From a checkpoint of a small transformer trained on Wikipedia.
Training: a variant of SOAP for these matrices, 189M tokens, 5777 steps.
Each number is 128 + 32 x the weight over its row's rms, rounded and kept within 0 to 255. Layers, rows and columns count from 0. Numbers have three digits each. The size before them is the row's rms in percent of the matrix's.

# down: layer 4 MLP down (transposed), 768x192, rms 0.245, rows 235-270, columns 0-191
# up: layer 4 MLP up, 768x192, rms 0.184, rows 236-271, columns 0-191
down235 098:127153108097134167122151072107108152073120055116163161143126109137134126083078100093178144120143104079078088121143114060128158185112215146134141134195163109092186180132152163096116171179107129141122105148082163115119128135063131141146113160126163126138154093113069093132091118079083162131135101159116113152128171113146141115143123150078105135194122134158160154092122107116105161108108112135164086106138119135151136118157085146148081112110111104065204121115105128149112119133071178186103178089106119185133202143165097115112164110145144142108107041160152130146180132187196166136
up236 107:131098118147151147094100101105188156159098111106105055129139106157168161136127070090129165134128140125103132178152181149142119131109141152106121101103088125087091097125122163069207078134181107135102157115049107130120118135143082077096180098157164134095134101143103149061079112126112143151068121083127118116138125066121079112151139104071151158098195097134150153107151107132100147094160130157087156172087093159163088108162153175113114119132136128146061155154165135138131084220102114175099135134148150125181090131194177112114107126168087125152119131092134172216183161123132106095
down236 106:125170161127191106167125139128136167131160119167150095155109157208141110148101156205102142107148119081132089052146101000156133192150159136137149153141139151156132121147113147066127141118114107138158138109165104113127073123115085162140179154121103135114125158089095139130146133119142077084145171121082090090105103136123141110096130118201095131121124157145089129173055149117111126146104156121138121148087181127151192129039124174153167185196098153126143138119109141159120151135094151146114107099129126103053106122130120153084125147090096142137111147187086114121091100163090075172
up237 117:106154118155153080100155138074099102213107123111099150091139130095123150238071155161110154147151096108061129117067083099164129158128164110145162150108185111131112139144120097071111141177172095142061144107170089178096140127160179100110119073122117118092126208133165120185144096123105226159160106135161148119101133102119157111143150173093108144120125087115153083144127151129092140128141083151087092104173110113093113135065126125153123100086182150119109103192148149158075068122112150122127154121128085130132144143131122117071168136160077152066096119113165127157141121138081155142
down237 117:204098133131165141146142157135124123102125125111089112084103132106122143132132194133152157138110125114149161083187175063143094164137132161080155089160211100100088147158131141162046188123208134154124081072146144135112101119164150140161090162124097105084082177150112146133120097167146146183144121119161137097129099097168099110165130055067117110159156094152129149166118092092139121159118142111082065154140109122115151156085117200110163139153174169098105161143176144146105109114122057142099089119148096133146114161182079120079210161113121164146136126116077078126139115127110109079
up238 094:126141094137123160134108152135148108124091090108118136154128158090170126118064155155121109188093113125115109155150149138139133150132180156167126144073140148104136172187174154150118146130134128099141138174135070077112152134164104086160101052125182104137096167148027105137152152161143104110160176096076141110175108116163191120122103165136095161190128139178119078134137111140100101113083143056049070055141149133137189172160107199184133122110202100105116130133135115170132051130148104121117129116160114139142138170154162093135132135098174153119111145097081185118102158093145160084
down238 097:141189165108093084130184152110138096090128149178162137145127168179141141151121118159099124196170070094155157184151123131133175160075102100137152078192159115105202080095078136124053105106143137132131149136188128167121145099147168159152132142163115093117158090106147124155074130161134086153132139088147125104123102172173127145160137116024092152153123152154163131184170169160137130115137129113170124134096157151144116168094176198108125111140150149112159199130103180118103152119130105142100144170102108151167058102136151142149115070136193061127148094180129128093119101154173131132
up239 115:138201113159144236170108117114097163091170165153166155181132178115115115087143109167127118125141120108083177098073141108112147043147097138068112118127071112101170149136132154071135122157149119129105214158139049113142144169139096122075124109131154130096147135127187096141106170145170144087099157096122160150128098120135080165093060110088182150110134108096093117145130099128113110157128098164098148125189163098073145130163098076076127118134149126118124139124088142115114077107108059090105138111146104142124149164159095158099118104140101143095119144147184166183101172131055097152
down239 104:122153156121128156175107116114104155139151056148173066140155134134150137094057174163105120131079099115142111080114151106142094073159154106064105175119104110166160164105150174091121100130094141151144128150115068150120171151155084137119082091141141149143156119118131063110128148101102148095108165142079148095138170077158126124092137119055169089096063111116113185114114073120119183089057169161091135090168103168081158150142108077074194087120128077125137170111111137158151109173152081104099166074141116130096159151169118138115099163112129142113153091104130124162077080094072082158
up240 088:070071164109144090136103088157135139120119142119139181165208110173110111139099153114114131156186120153164135051119133143146154081148168160120113084038123165078091114138135132173159094095156142173137057106103137130079189125128114106123130110107101139143105064125071170116119051112147105186089139160127121148138113126160175143099080127078177128102147139064130147125126070152138112132154068107152122155099172216105162154134114149166107151094157144040121139136108105143148163146144116144166065129161128141158127169121152104143102109144111073110124164078116173141083132192119133104
down240 098:069134105072143102126129123104102166106135153135163112138163149109124089113088112151170166157126082129108101101182164171082130064116165045104127095141129210148183178057112126120142103122115101114124115140149165119203135189165157175086132120153104128120134102216150109065121117115077136125108107074123141152098123087145133134131144112087122146138123123169128104118136137109192109147080172104181127113116124088166104109193095097117149170152110119134140108162072156165143060119054075137075170085108123185081139155109145197172105134114173116140112059135122131109095124116112144147
up241 119:172065118136144162147205127141071097105191124109110160184119086121133149175083098103139082078102111151133111169103195129133169108111096121101107153146109142098124101117127149100083158146119120156169164095083089169157103179087128143138125159126144133148090113127139163148129121109129223170140125108104104107116116136173110158138102169121132122193126102174093168150136098065126109144111119162101114187141080148119129156115104162155106163073101133169081177082131128144130134109156151152133113119166083168098102160152195070137176121056198165077066159055181140139109156098115167128
down241 106:134169133138201131165161147144082178097138150174137134138123139129094128112161150144117066196101128142159126108108114117140102074094093084160078147124160107143150071158194150164102073109127094107116085139150148165092171139120115146117102109160124077126122122156097135102094178164131148105106127127113185169149084191091169117126170135196193095135070134149119132129118082157168144180085097106190150168169122134096106193090117143080152096159134076164157156138134077134047103106172133061150161195108149149143130118110146079130121143117115092115217154100142127130164144113153085108
up242 108:077141147100115153104143060125119090129093104145129170083163188149098078144096041168144125160177143143048143160134089144121118094135120164121078065130157080091134150135180076141088146160160132142164109173100096077103120141148165138081122148076174108130115074204109146084060169170095116069102114118127143168122114119135149110182144097111141189186104100137171157139125106133101147128155131137131187141167100110110137107135092172065117175113167104151137141056143189131185113150164105143137108104164151125141140138116125124073133140181107190162118149116108104112148140167137086166
down242 105:057149114109045139118121107098098168154137138159186123140159193094131139147106102147073140141193119120129119103147111064171131107123085119179120119131152141114120096087183057175105130114145164200170153151124082118116112162145152182123088131045168114176116084144122185160122102132113101111140141130108139161123180130110122111128103109098090090171016128154165115170145099142115229093120143141103151122134125103152108127130068117122079156166154165142119161141138184148200118115114138092163096132134111104171163136094107110075152146116109129112178156087144121151141100112130072179
up243 090:158130133117178128102156159156158175176200088160190122143175085146114139141159167136149132124148106089099189151072126109126114116136154169119181095155200124094121161179061088096150195127159124141124108074158154156148118106115114117105088115097095159094135185190130139158163098123068160138096139148161087089116113076114111110134140156139114118186114118154140140134104083127105144089139108087115107182161073157124116089071124143135167109130110134077118132140131116143190122057161107138201154109126112103107171106187069125144214118153078115065132102098173169134135185146103123127
down243 100:140134155103105088138174172127122136122182074091113168142119137103173107080097164155091115163182160144131148130139161118139121113104166160102130131145132150129069164152111127107114148124144142146157130093147108156087166139197147146128062141091024056155080168150111179156185150168126093156140117188132118094181132090163162162162170118110054125113132121100143210154121104045161173118123131109116113114125087168101080125121112182122134175126151154066114117158129087125131116114106088154096083106117112145168123135164113114060180159145158070056124167110155072132126133095148165132
up244 103:133086173122146129125168158121110142129168160171092148131123112107154175160118174163170210203178103149131138166141155115109121122106093028122183106111116108159101089081135129135164168061165129122150080124150134091098141087069155110152065131087156137142139079136117144128150080104124123117153150205183121130143166059092168161052125159124134144123173075143146136158154071157111094052171094128162143156096138170185144135143102134147123102082121132117147160148127153115165195143147110151066136117093150158162121089153078143131111130063162125126190123104153113168129130120139143154
down244 105:135181133184119107086144161141104130085105130111099155133164162094155153139162090108123100132156127124119164088122091112127155104130134099101210110150082118167121154110093151158111141090131126082113150131145142163123122108114175155139114121097182118100176084149139146144109163129161113105178110147171089151110084149160162154080191143101160138105093141108130152130162071132099123110144105150153137097120132061178174104121123108133104150081182073046104185112098138116080168125114172099124129102107068184098044080086137062101081072092098129150101161066114169084129188036127129132
up245 090:138182148125126151120121119138159142183157101113149118142095108077164131149122133124141180115139177113184103121118101129114140090130103061145150129173125083110129103137111074122186110151135137168170131175139122102073119092159116062127173167120132115086107069122117130127132110185101209187092077177125142126140156117160127109101156186115123147113175097111097087072135081122147118105117111162140084123126170121083165130082175246142067141187093183137088188075103137119116089115156113122135202186114079134146105095155173116116123113130137118086158109143141143167127137125090179196
down245 095:145132157173051159131148076129143118164164160164164125081056060103128042112112121144116189069074127106117094105160149111142137136145118140122091079106129100108106175177115086114141135174150142112158172125106068109123102111172116168162100193170137148117098102133114087108103103080116141126080141123134093112122181123127142143141160150143076183166129151086083118172117121159087107120127111085135124136124172111086188153114180106134151123099120124130115111136176109139134117104168083198205082095136166210101125127171098156159106125160148129108180150122108130158158085153065130052
up246 116:076106132125121195103146071059201183113144124128159106105090127099183152117167129082130149123103124070100168103057113141064127125115208110131118122112104127147092100155123132116177128138151125127091144100125153148100088171062158138162122101112096143088073147136144099136112135132213136130148040108165134126078157114101161109134093029070141148148167100100098141077120133160110160184153145140151135139166099142161106087152130165123094111165122181129099133126164080179194145097150178146188127156128146141109166163168114105098134185150140164122088099147137157133148152114141171139
down246 116:148113147137151142186127154132066164102125134144123118106133165048159090111150148135159147093173196150127096093118146110142087130183142109156106139114159133191162128149090091102140133107101161099099090123109141100111079105152131132163105089104127159062144096128126126101137114147147089129145173116130180167136120098129138180094161072153134128166103108144067167075111065127164104122085088110147130103149088167171072077102154160135090064100132119170105079140146099100157113118151148134091122099194128115164124070162076122098095121163107201177136180177120130165206041132114177086
up247 104:075158115163154163124127123151116157130130150132120130164162149127153163088071135120153183181154172110139123120118092110119098111129090091123144112182105186127142076168097111127077129162150116103146116177130161162115139094086126175140136101153144101156189151137161123120170152133122124176113081095173175088121150154125213171163114127118086133105139195133150059104103124079105115184122149150155134190157078116105111068112126134112154115162161146178098102121058087106192088111164104151109169103096131125060143109162103094059112059151161168156122112124080161119086167156082207139
down247 100:146085130102120094138114181131105137095112115134144096151142150153118092076111116172138175135126170121130117153169134103129122140153141170197142140088147083128102148128139120106195126181047061170120100147160138152095123097124081106074041131152108105138107152134163115079154138131173156046164154111123104086182109146114130115105117071129085137107179118166174105079102148055122118128116124137123131119060113154181075151168140109111164072118162146085139112150102144156150137142021147129162065190098108154166132174070154132108089131065119079162150124154126105099158111117149095108
up248 098:111168136153201122121112126186168125131102081142147101109123111114090163058146107116145148096171118076184129150085105132103129103106147141053171060133155112128125133112086173091125110136154166096124160158168088113137128136143151166129122126138098134162145131187145128186162103095133152116103154143204146102078114053139114141076134128099182117165149145133145118089137101153206088054172133146100134191138160168122117111116149063159014107138125109140095155123077124175140139099133159106172103095104142139135153140086062109164109120159123146132086085098093111143082082158114192139
down248 096:085077094134189126119123109091138172153196091196186134138137142147134107152122084103124123175087170121128121088107168184123178105157110109118058139143123129170121117173160175163139133182117149208180184123146136152107097130129094117081143063176147180183108125103103125124146172144190129143150147122126143127139081158116107148121101095130125155074116102100093154162157083083155069052069105138105139152107158178144091138121151170136100134095139117111083114160104135121089051143141144099202087162138085104057116128147129082147104126126130123097118113103151140060119111129125117064
up249 084:068102150162113158136132132147134140150095172127083138124119154154151164181141083082063111063150089161092169093096141094109067120184074168113138113161147132115198165157132138139120167094161119163197126124150190127150067126134118125079101137161130163072110128107136085125154101135164085112149129031148185148153105145162146125110148175099119140175123144151123115119069120110073097154207146122113103094196126173135110145143141141102137158158024176145137093160154135079126085180130108141194113148095088113136177088100132148105177126151102138144136127110155115122154151150100155144
down249 092:162098095123107072115114189161157098115130059127134145111099158132112146117127114128173113095106179111165140209170123158182165155072102150111105105119125108181085110099128073075086127139121116079062168138130134127162152111141094155179130114179136179159151068164147107111075112096086135143139134133131157140113088134177124116114123171166106119172133111176069143139136115160152172118153033089149133113100103102077131111129134144082113154078188138165108041145090156169140123148174138159089126115154165119164057108146093086147144175101135145091170154128125064091085141093091131150
up250 110:166094098152152183157119128101136141112133119169121112160234087156169146118101090167212125161150177169093124040121158113147081124094055114062130111173151147161126097114110163150106149052129147097122094150130116162127124129156154134111157164176078077140177154110106175117142118045104169133102104115119164097100104162179150160119151109104106126147131123099144092093143093123129105164136103126155167118153116237157121113140128148074170169098145090115113155148121149086123095060165114173164111137087105154061154092167115128129161121106104111119137116152094111130113174148140160094
down250 102:113086091118101137129114132159160124119070129120115110123196144140095165099097160198145211136111133162104090124203121102144095049121110119152135100144132121106149074143149109146118080121048069165162106143157164133106104168157105176121129116170072158127091158108137110115152133143148134111149116097130106080156067109079133060150189156155080082105134104124135085143167110151109150148085166148117093133109127140132127139162157100125133105142137108117095129190176145164146119139079140075134123146087174145087100142090066178088059130036186105121074086153146101161102150071116130110
up251 095:094133161146172083145105125097172153114115101075125045100121093078150142165118097096200091097111149145084137158119115140160146114174134129143133118102080163133153188083112132157126174155090090186157137172132118123117151144188128138190054177109132084141092133135117082132130126100109151161131193109105094100124169090169181175110130125165084144125106075165099110150139082152119154131135115091026108120088207140127150055120161140180154144085119077137126159150167113123145153130116170096142156147135135152167091118086103147142122141097147117102183120131119113136174111109217076107
down251 095:105118145181110199124126089108165133144146166141127132095088153096099203112119110107146176221139141171188092160114140103175095117189109139154131159088129120117162077127127129116133125128125175105183101144109144174205118140142110171121136103096180173140127140108098056133164125164133143119120164114125120056152128095116202132112115118142117107093070154110135158148104173114099153077078142117140182177137168150154177133156147129130092090123119160145133186104103118168087138221136079142151165168174141159092201178108189079131145117115101157116127083119119144170124131119173116080
up252 102:116123124128119098076113128179098107145095170141129121176154137146070117109143158043122111112202139115121166068098128169105130076108148121124185069169159111151093135125159106093147153127154087103074109118130157118124115116139131170140105122118118093122118163128165156155128101081106135115146175194188114193134184084123083167201130054167154104111153132090140114102084072219139085151116076107085109163143154094065114172088076169124106134103125132122115093170109193149178127125095106176113167136133125099077104140135093090130143161130113103155094122137103161149082082184138153150
down252 096:143161109160163196143098104103138187129176105116089045173114140135174085118122110158080085089128123126139159143142112118127144177084130104165165127135115131126130163117110157113165164133164111161113113113144143142169148111153146117133099138100108078119097113107164214133091147121120120142155105086105171183115121139110152079097095168108128099168097117103202112117122145162116116220064117106162113072065140179149145162133164147097093203122106160141125163123141161114120154129112101137080161162146053152195035101074083132139190102115161104119074138195100115160136133120100126111
up253 098:127137119056123128148137161120110122176173181138113128145103151087143091156103100116108195162123155124086180060174121098105216121099137112142112086090096082148142124091157092158151197125101106174130099064128156099068070117178141131088130054118082079159132084147170103107137172096130105050153107138160165109206135145141106122124144115084178140125130151108155086154111119073104111132093089146108116110126120117104150162141103119109110163065148146120170134097070104108101167171163096142125086122187112088176095109118199132120164158158157160146114142170143127106087134137115182161
down253 102:159164027115140141188084122182114108165098088167122163122162144081095084157129161102139172120121198167118152188079063094103189148164174144093119081128095115141142118060119120119174137140147096116142089077137156084120134107187108149181103100124144055154131074124130100156111165094087143144122121114126140088112142159143175111130120107162153076114153096148158112178087149142081093099157079128109123087057157117141067145153126138190090135173148116094150093095162081162155112106095140177122116144152162086160149128162159077110132116121164175125131122164148167151089143148121154165
up254 098:101142124149119167117002163099101141161139150190105068115091119106092127171149140109169186104158133134135129099178109149098160116113147069155179145156184103110117116135128147126108148153073126170103104114125108155123073099075110120122106105110094097077142166132126065216088093155147163120163064115141159094057074101116110132169139142123154131193144126123148090149117152102164182129114128141144139123102139157075116131118126119184164048155135121158195182131119120111126092093143178155082081100146159148136138107121138130110144068150162106080069120083144125129141177079131135096
down254 103:112137146077165121177118185103122095208145132151094090172106108132148152129114141105143143101128096119131182140163082134151160212131092134104128134116129115184142109170077119126123150096129124099156104129110144133124066131076109117125071108099083137072147162169151122078142187121088149143155107140071176141083138129142082115165146085157127072138131163211154171146100104107154217147118095117132138105127077138126127104099073130169156119114172161167114105105140118129163136185154175128144110068106088121173102147131056148151167148182057195135101131123192101166101094122125097079
up255 107:136105170164096141048075162057158121120153166110129093065088132143129148147082107129141169146096144125092174182159134088133170138135066163101176247112141140153137106101107151080088157148113174086110152083107150086094133141131127171134094140147066096163180084135166185089154116148149160161153130129141097135162135137134176085119142137105149115134153170085129114091206137144070145132159142097122140146146136115120163075102095136159121122138138186069136150165065105149138159116127109153069122090147116127144118139104127052144103091137087166119143178159086156181150168145138119086
down255 110:167128121161113142153130113150064136116184130157126087193108051103129093098097103157135119105086163144150156165160105150120131159134136178137151157098141124144137119140121148072090120132163138088121135111101126086205109124146135159155135117168172082197160143112136155066080146118157166119115130126120099139127153128135111091113141146172104122119125107068132114115124161099166152085135123212082117114191074194128107120169088131137129142145093137092081172108093113139165184237153143069135131095103121107162096067044099111094062131172163156089097157116137115094113159190119129177
up256 084:171149186118166124088180111122084061160109168198122125088195085107094179158147113143068098083084099127098135119085146180066085174124116109103145150172173122169191120167118151110104153122155160075194098117074109109122152156158064110148137118137096072139112092089104151133177120132113095127122103115116106131135111172122080182142100141125118164109136124148123141078095036123175132152096138169159090133101160146088149125101070137150100126181087101157091111143128130128147114114128131126112202128108162127131115118122154160143147070181115065165130068110122098162186154133135169101
down256 093:153065166125172077165136127075078074107111139148139116094155110128116145138128126129117121169112126109075121166107070104067131106114144153135116117188135096089135069116189107139137134077156100105127172153116088084085123133155165152143108126099109083193139108124144186147200119110149048152144112137134148127119075085136087147181145129069117107145174112133147086135120089081113147138135173142153121117119129100084132112139093145119157152185085119116171149177096185132171063115071135114133201159088133146198049091175136148170160124182101107131132082171143137103185161161137115097
up257 112:107109135125125129075093103078204136057112150117098115086068132162118139119160096112094131095185137126076187091184114124104141110123134157101097069165041098130120139119157075097094188124133111114147135079115145098075156084109098103135116104190154166169155133160154139102147222163176095109141144108161127123203157060134124136118170142091112111204151073154154094094118070133136082101176142149116195122148132207138117168116148109130117139129114179109130111110122128097158124135112044137100128135110145117153162141136104132082130157065140130109110085124147097170108153147113117116
down257 119:162093133055154139184205111109176101054136170108177199117081132110113137128110111084124120130108144176152150162190146137146124144114090102147173133112145117162132128085143123059169160129083160077078193114159130178147149124078120168109151140166189143147103114187142110114142099167118130108154095134116154151179138140114096161090131124158175125183113120127120137180166104142026110089170152131160129208131110071155119150171089101130109103128089123077126081068151113116132098160116153088142109135156148129076105139126149154131100145109162159095168154116119131050145156083112097108
up258 100:064135091139139181143167091108126101147102141113112119102110124115180173158146128160124181140147127167127180131089132108160127151166107156098112155168149149124137158145171157170110144160091091135138124147107157111094157113110074142102123150066111140034098158142149116170089145161146064122132148102078157140157161156133164117057115096159132136138123166115099114128070111113097055131140098188079088104142127118184098169089091120032131112128100114184074127130094147127146127126200111120145131127126176074113154142191084169082189150199175153158120045137147129131133096163130167141
down258 107:155189193175208140092115123109109076129161196077098108181082147130125150134156095119175168123148134072134117161084141061084129167108164137125141145178132115179123176064151199148111154134113105112143060138131174155115074114098090103074097112134117101137102097144142158181133086130166096088166134121181149110140062137112120208096147150125109113161112175152104173194068099109128117087076102111164120109171162142117127092161124170171093122136154128147108109097136127118092127123149156174090140089122125138122115138134135153087151130189075115181113155106125070124102124159168118091
up259 107:157094093138096084152130122166130075180090115079097071177119113155103138081175112160101107152136146120147137073225143154123178035132167152104154151128131146184126147137124056102158128132098130127106177186138144147157128101134120116120160149160129117141176108137150034160116109128114133095076142127112115111160112114196132040183104070077143157153158140106145115121126112175121127169096134104095080110104095167120088170100116093164138172112150105083167165099148137111159150084117114163154136114180181157155197161156141095106117096112122148139067105094161166126169137151137118091
down259 100:093138139087126140113131138125094117137109174182178146117152245133143140094086130124209127147103133119116100171121110093164106165145094074110109147073074121069120094100140188101098066123158105192171113139066136111163150141123138098179111101103152123123053200169134153111099149103146132190104145119125140179074151148102089114123192129099143125128113170139099103138131171087194129100167104135078141120117127140110098133158130139098197109120143156106101119068157119114107125132105119123173074154161085116107162123101129128187128190172122112121183117136148110088058122170156120176
up260 099:152111073129157190192165153175155211113167092127150081096084080174102123136138127057126112156153187095136192116126125146108108147107169135157121131162153163125120035112120058129134138118090103077096124161126137109102192088169128090080127141132138105151113111156101112175163136156149178109072159089171184159148124120167135129122144102111133179134139095169125074125130093185116148112149173107118141161140092108096049133180094163133132183105111135139149102159151079113141087090091151084113129073129084121129105139111117083151110117151109113097154071079154171162143144107086153084
down260 095:096082181136096116097148081137086096145106084049171185121154155090144172122166106069110111099100185120096157137075149161152111094103125112184111171121103096126148173128117124151038092151114142128156109109133182127153136080097139081102083106090147147149186167153211132162151127106140111175102172108126134139106128182100134151159128070107172157174129136215142081129121171191074155138116111084166100121099103111034145141091112151080149167114147136218094130160144108117133119147137145148149138142150137125116150128105154158160126112147127163102090152084162079163115108130134115153
up261 128:133086142084124117141139119189117050135113185133066071144112147120090124157133125132157145146119137121112135163108159114141108103118089056107098114158131084128107119124141196183090177116154082144155128185128148224108111151130069091083126082123164094129143131152108145064155150125112082112115164145095157191121112130136195155098158099094109168126144174129187080082193157070112091110113164181155174118081123160110199060081118141114074156133127119140112116098106156160097132109104145167128126134111042122102090104111089111190137111124129150118118131179171132172144135134113161118
down261 111:110125078118160071114103197071139119160142121127120141152135145162138070121162138153145163087184146099150112193129157192152107156119087146142105142069111093179071145138121091174117112178117088086122125119073138126182072156134104138158096122124133085202132087136115171135128148117141137122092126127159178093097175152098166099086145097154127120111159126056134147087101132113104173139142083159126158070166151126109094100157142075173219076126104127071171101114112129152117099124117169122186096043182130107094093110122122173095096100119088151134098167150093120156069094141105141115
up262 107:105145157202136129068075133121154090159066062172120173121143117159122129156224081123169136088176083120145158131096132109132101165124158120132096092182151047144135125105130151132151082128081170124105104155119120070086139121189088127141137175082138171067185148079150091148150162075115187120103099084138147096107150140151119145090119105119115122160160116153152148132197099085186119113164125191136136176097129078172128122146103136122154084136161137136147099132174073159136160113142134072125143138137139123121104121151120175114142138164078201121162142144206173151118133126129081136
down262 095:199130151087179092125090172109129070095108144104133075116147123081056128128069128174118171143133149161125142083102120157142132101126106160201089127092116096152178164131126104117106110148074158130106141169118062133080149170104167116156137177140108113173059151149122176093171147134124172109188183117126057084145137153143120085162129127139098121148042181149124174090091082149113146133087138177063096109084122128141118161132132112118120117119094050139125202082095175122104157069106060100075156151118092130150124121115147119128148125122149095105084104134098119104138121097110100115
up263 083:097149176113108134169115073153187118098077108141155100112092122172180061171112168162123130123103154106109138131182080179124110098102078169063101099105131142057111058166098150131175205113106096144141111108190119111144070099086150210093115132137133102104100110117162138077149095125158112103129104065127119144137107100125139132143156108134110180064156098168149124179075152136116158141172183139066157139154140117121194064126161176143109140114117125137140107183102175138144132122132107116096142153125157079173124140131138168119076123106132177113126139157151180150089085090109192135
down263 084:153129165170112134078136032104159118165123156102137145155115189100142154199161077152091084059131108111073151093106159113190146087121149140146189052109180174090085106154163128111094128129150094123141128149165150134128155118153130168115073090150062204090153120113153173148130084145081080146147091109150106098098173115117138093102137125125090127120218139133148180079138123092186141107159103098157088075125097121100134102106165168121083111091125159099128186075145127124113180147169144080116156080090080123124166124139136131109128126091108132092138118099134140121181166138152121121
up264 087:168104164127131159162144095063102149194148133051121103159142078159153083133195118087158132194098145147118135164134145129081128160114102122168069106151109153092182089128155166119154173166127127176128147107097146086135145145095125077153099096080186146071147126067081098148071148141173070081060156124129121138123150215086115118131116201159133087138133119135135126152112124096196080133090082155168091173082194116155142074155125145088172130129163086126119095134143122125113150140211111104122121167131095130139122099124144098112139129138120100149132117130147184143134098141073096123
down264 091:072175170058120139138162185164164168108161074104148082103088120131127072085095168096144142174083117094117036128136173097150154143082138127184103132163091147097117133141136071135082157153102099130195173099143161108101096131138111136140190147106113114103146119125133103142115142157173149100151123095118123132124129073114135084113083135187100152103122112112146144172177066147141120116092086123074145127128116141113136128132131140156158115157163075106103136115101150020134095088163200081135152144125091096108199181165081165113149127085151089142117151142132119128195185145106091151
up265 105:104187138112168107130110132117119111119072117133169157102151092171154224153122206092148166133164151127102080202118178152137123054122104117189144104104163125067166073118146161123142095087131145105132139193109145113133157111113149110163126142129155147114157142069171160148078075119123134146095060151125087117167120125073148173142108143079138116138131129139161082126099126117128137150155116131095098146143107172123072112153113142122134106194086043210114145162073121126200194087145117166128166103093157107104127099132120110110169149156111169120110135150126121174086107096067142087
down265 108:172103154171103127116167124135097143096125169097164132072185138076145118109083140148137119096169107085124104169129130168182147140075126129159135184079167220151102110090152119089137124121105117095127126088082141107140094114158108139192103182069133106092099123112154080141106154154125151070098138126140142115083151160112077147113139152084124151142154069105181099161116111144158192126160150102125069075134127129112171070134149110192128120088190141177121115061120117140123097126094079178195192113111170157139118088068135171072087147112178119149101145160082147075122147128107136131
up266 098:108094098157150157078103131123159092091181102127121092087115110179155155162172135107108072107125132125122154100100130044088090137146207092106148177111085166109102150142179114149142103183154119102120189083109160146111143150115102165145064126179058090138205117086120098114120104098114123115084174104099127098139130094081095167168176124140184157072106164117118125164138064075118114151114128103129092145149155106150140093109149154050114141191126185169111092098106080168159131108137088130159100136070133135143107124094175140123151135130084079156144137171098105094093141174169163109
down266 094:093113129133114096147162101121117161150194186114143210119119104141141068103169109113117139069176178086105106076086123142166121142156150065138108098100123121134135153119130120106064145109166128121149100161128090147150122146094122130206134048122132105120144131165143095113176201139170177159101147160173123133079135132108181118040182145128138117088102089081141160120122138138149150135129124102137167129119126077102086089087059155081131136103156079140115132173137113077072137106189117104105146045190164101095104147149145076086143130127154148139126123097156099098045139140155108141
up267 099:136097137096090096144116170126189181138109124093158183188110139177092124074138150176121124105111139092155104140141143188148151099133106157148153120109126109179173132086184093148080120136099137099153171126145141130094141124147096144111155111215098151182127185158148117125084129140124123144131120107147109193154168090080152093059115131061117197063125168155134109106153086098064125134130071126126112114120162127167175146143114117118126139163084150115110152150113140117145147038159144115148161185082154127120147126123058124126169189067074067139126137097128118113124222100092111143
down267 106:152132151113100080104150103105160112062141149078158117131115207094155126109133154119103151170110112137109120163112132082205191116144154119139098187070183107091070143079173186151159117133131155094137142161133157124115144089104134074153130148151095121133128113138099113127119038113123189106136122141122158100157144155114110183154165154128112076132085094110151139138160125158155146144120173061103093133176079120119098113136159136180096203126106114108167152107133134120122079114133133186112134100150111091109141159097181174086197067144153108084171160171070116206175118070144151119
up268 090:087120128139126090147114057061171089150158132160179114121101102109164118113084135157092163149103128155100164158093117137049103111162122115170092101110155096112119160110134174109119135092109117208147111093159140134151068141137106143092209146090111139114106089141119138113231150091163127096104070135108135092064145153185157100119173159071159136178126096113127111149099069134086153133145056130171070139097141131133043102113138096063044127113119145128119091131149145100118163103164128153160110093159104147170136147097129177175157088147154137153137121094157167164120156142125141117
down268 096:144097123119092119156091105116209192093132108128130106134139120120051139111147092077103111135094106118113133094145192128138143125135148153113132151126127087142183137166097156155118149159108191103067208077082093105138157128149130109194176120133149093108060094093105100147082115148116097131084102121146131127120082106104116161114168170154164152088121128175111179157099223154083113167116116173046151115160067131149079112117129116174132114113132124093156134085128107133058126090105108153148156131135094130066148071079083157157094124125099113046107155117116149100115124133055130111
up269 086:073122161112175092152102166127126149164173176106156140135133072128125078087119107081142164113138085175123134096160107141139111101140133096164091103114146157098150129147147122151101216065127134069159107069121146140103134130153141120115141111114097146114109123079144143066113173050144133060151101118182214126070107137116179112134170132164100126169122147201199076145157188137102117203167152151083131086119117177115181083160109115121127105130160092168089127107130134166152081112062133146113152072135139122160093173117126105140095172089123122143101127096143191127131095123102164089
down269 089:145131097188051175113195085111118107122190096146135187081171151116164175130154092075043150143098122147181158097136147176140081155134134091060136170099101137114108034129159084144108117149180144158183191111123083107134095102111157069111098130133129141175175105132161103122140072114113095109162131131156113130090099148089154173112097105127163169145120127176137133100179132093115150138114102116138053120104144161121184069159175163165093152129163173122099168148106133148192066151133116118074162129115132119156154139142151129128168124118175126084103136140155172113107136118152133136
up270 088:159148104132131124115147157156107169132111170130096160151100162064123152083124116151138135152095141141133110129146128105105159129125158138125115120127088124136171171131059161148170153104141104098119224085126123118144141126092147129149130077142168107195164145130095093165108126168114085119156172098205103082081116172099098159128056108110110159149120097102104137045164059107118084135093108114092123074094055103125140125115140179157098140146129180118044083143077092097181091143147138125054157151159127107117084161113060126138090132103141128130154118137183104173110217142119126077
down270 102:071119141139091140099109111174135112072109131125158085165130106137135141112204147140108135143125157119120140156119153141182108144097135152190151105199156124132174171101155142110097110166145134120101171156056175106063103187116149172171108139078158161092040113113148126154075076099146098096125114153114072130145087126091117165158152174139116164109175116187165107146156117136104147128187088112173124116158181093088107106148189138177094111098150103185113134113038137080149149065081105095155089104164115156144164144112118124152108069128163124110149100127107127155169113102172132186
up271 086:126088156159161088162165116132042177107154073117165136141182091121174105092113141165156088159173106079092128120130146130144125124071119102118166177199128123152138079148099116093101167170124147150143139152098138129151127075104104106102082084118111128114105115130095136188139080120073143089104133087185129095089045129154113185129095160115116098170127096112121125101110112140138151148128124174179145133149108178093070171144084128137138157115087099141100152135160071117178178112167114129155134176111091127106089138123030095172138153156125161081069174125164109140176128087054137132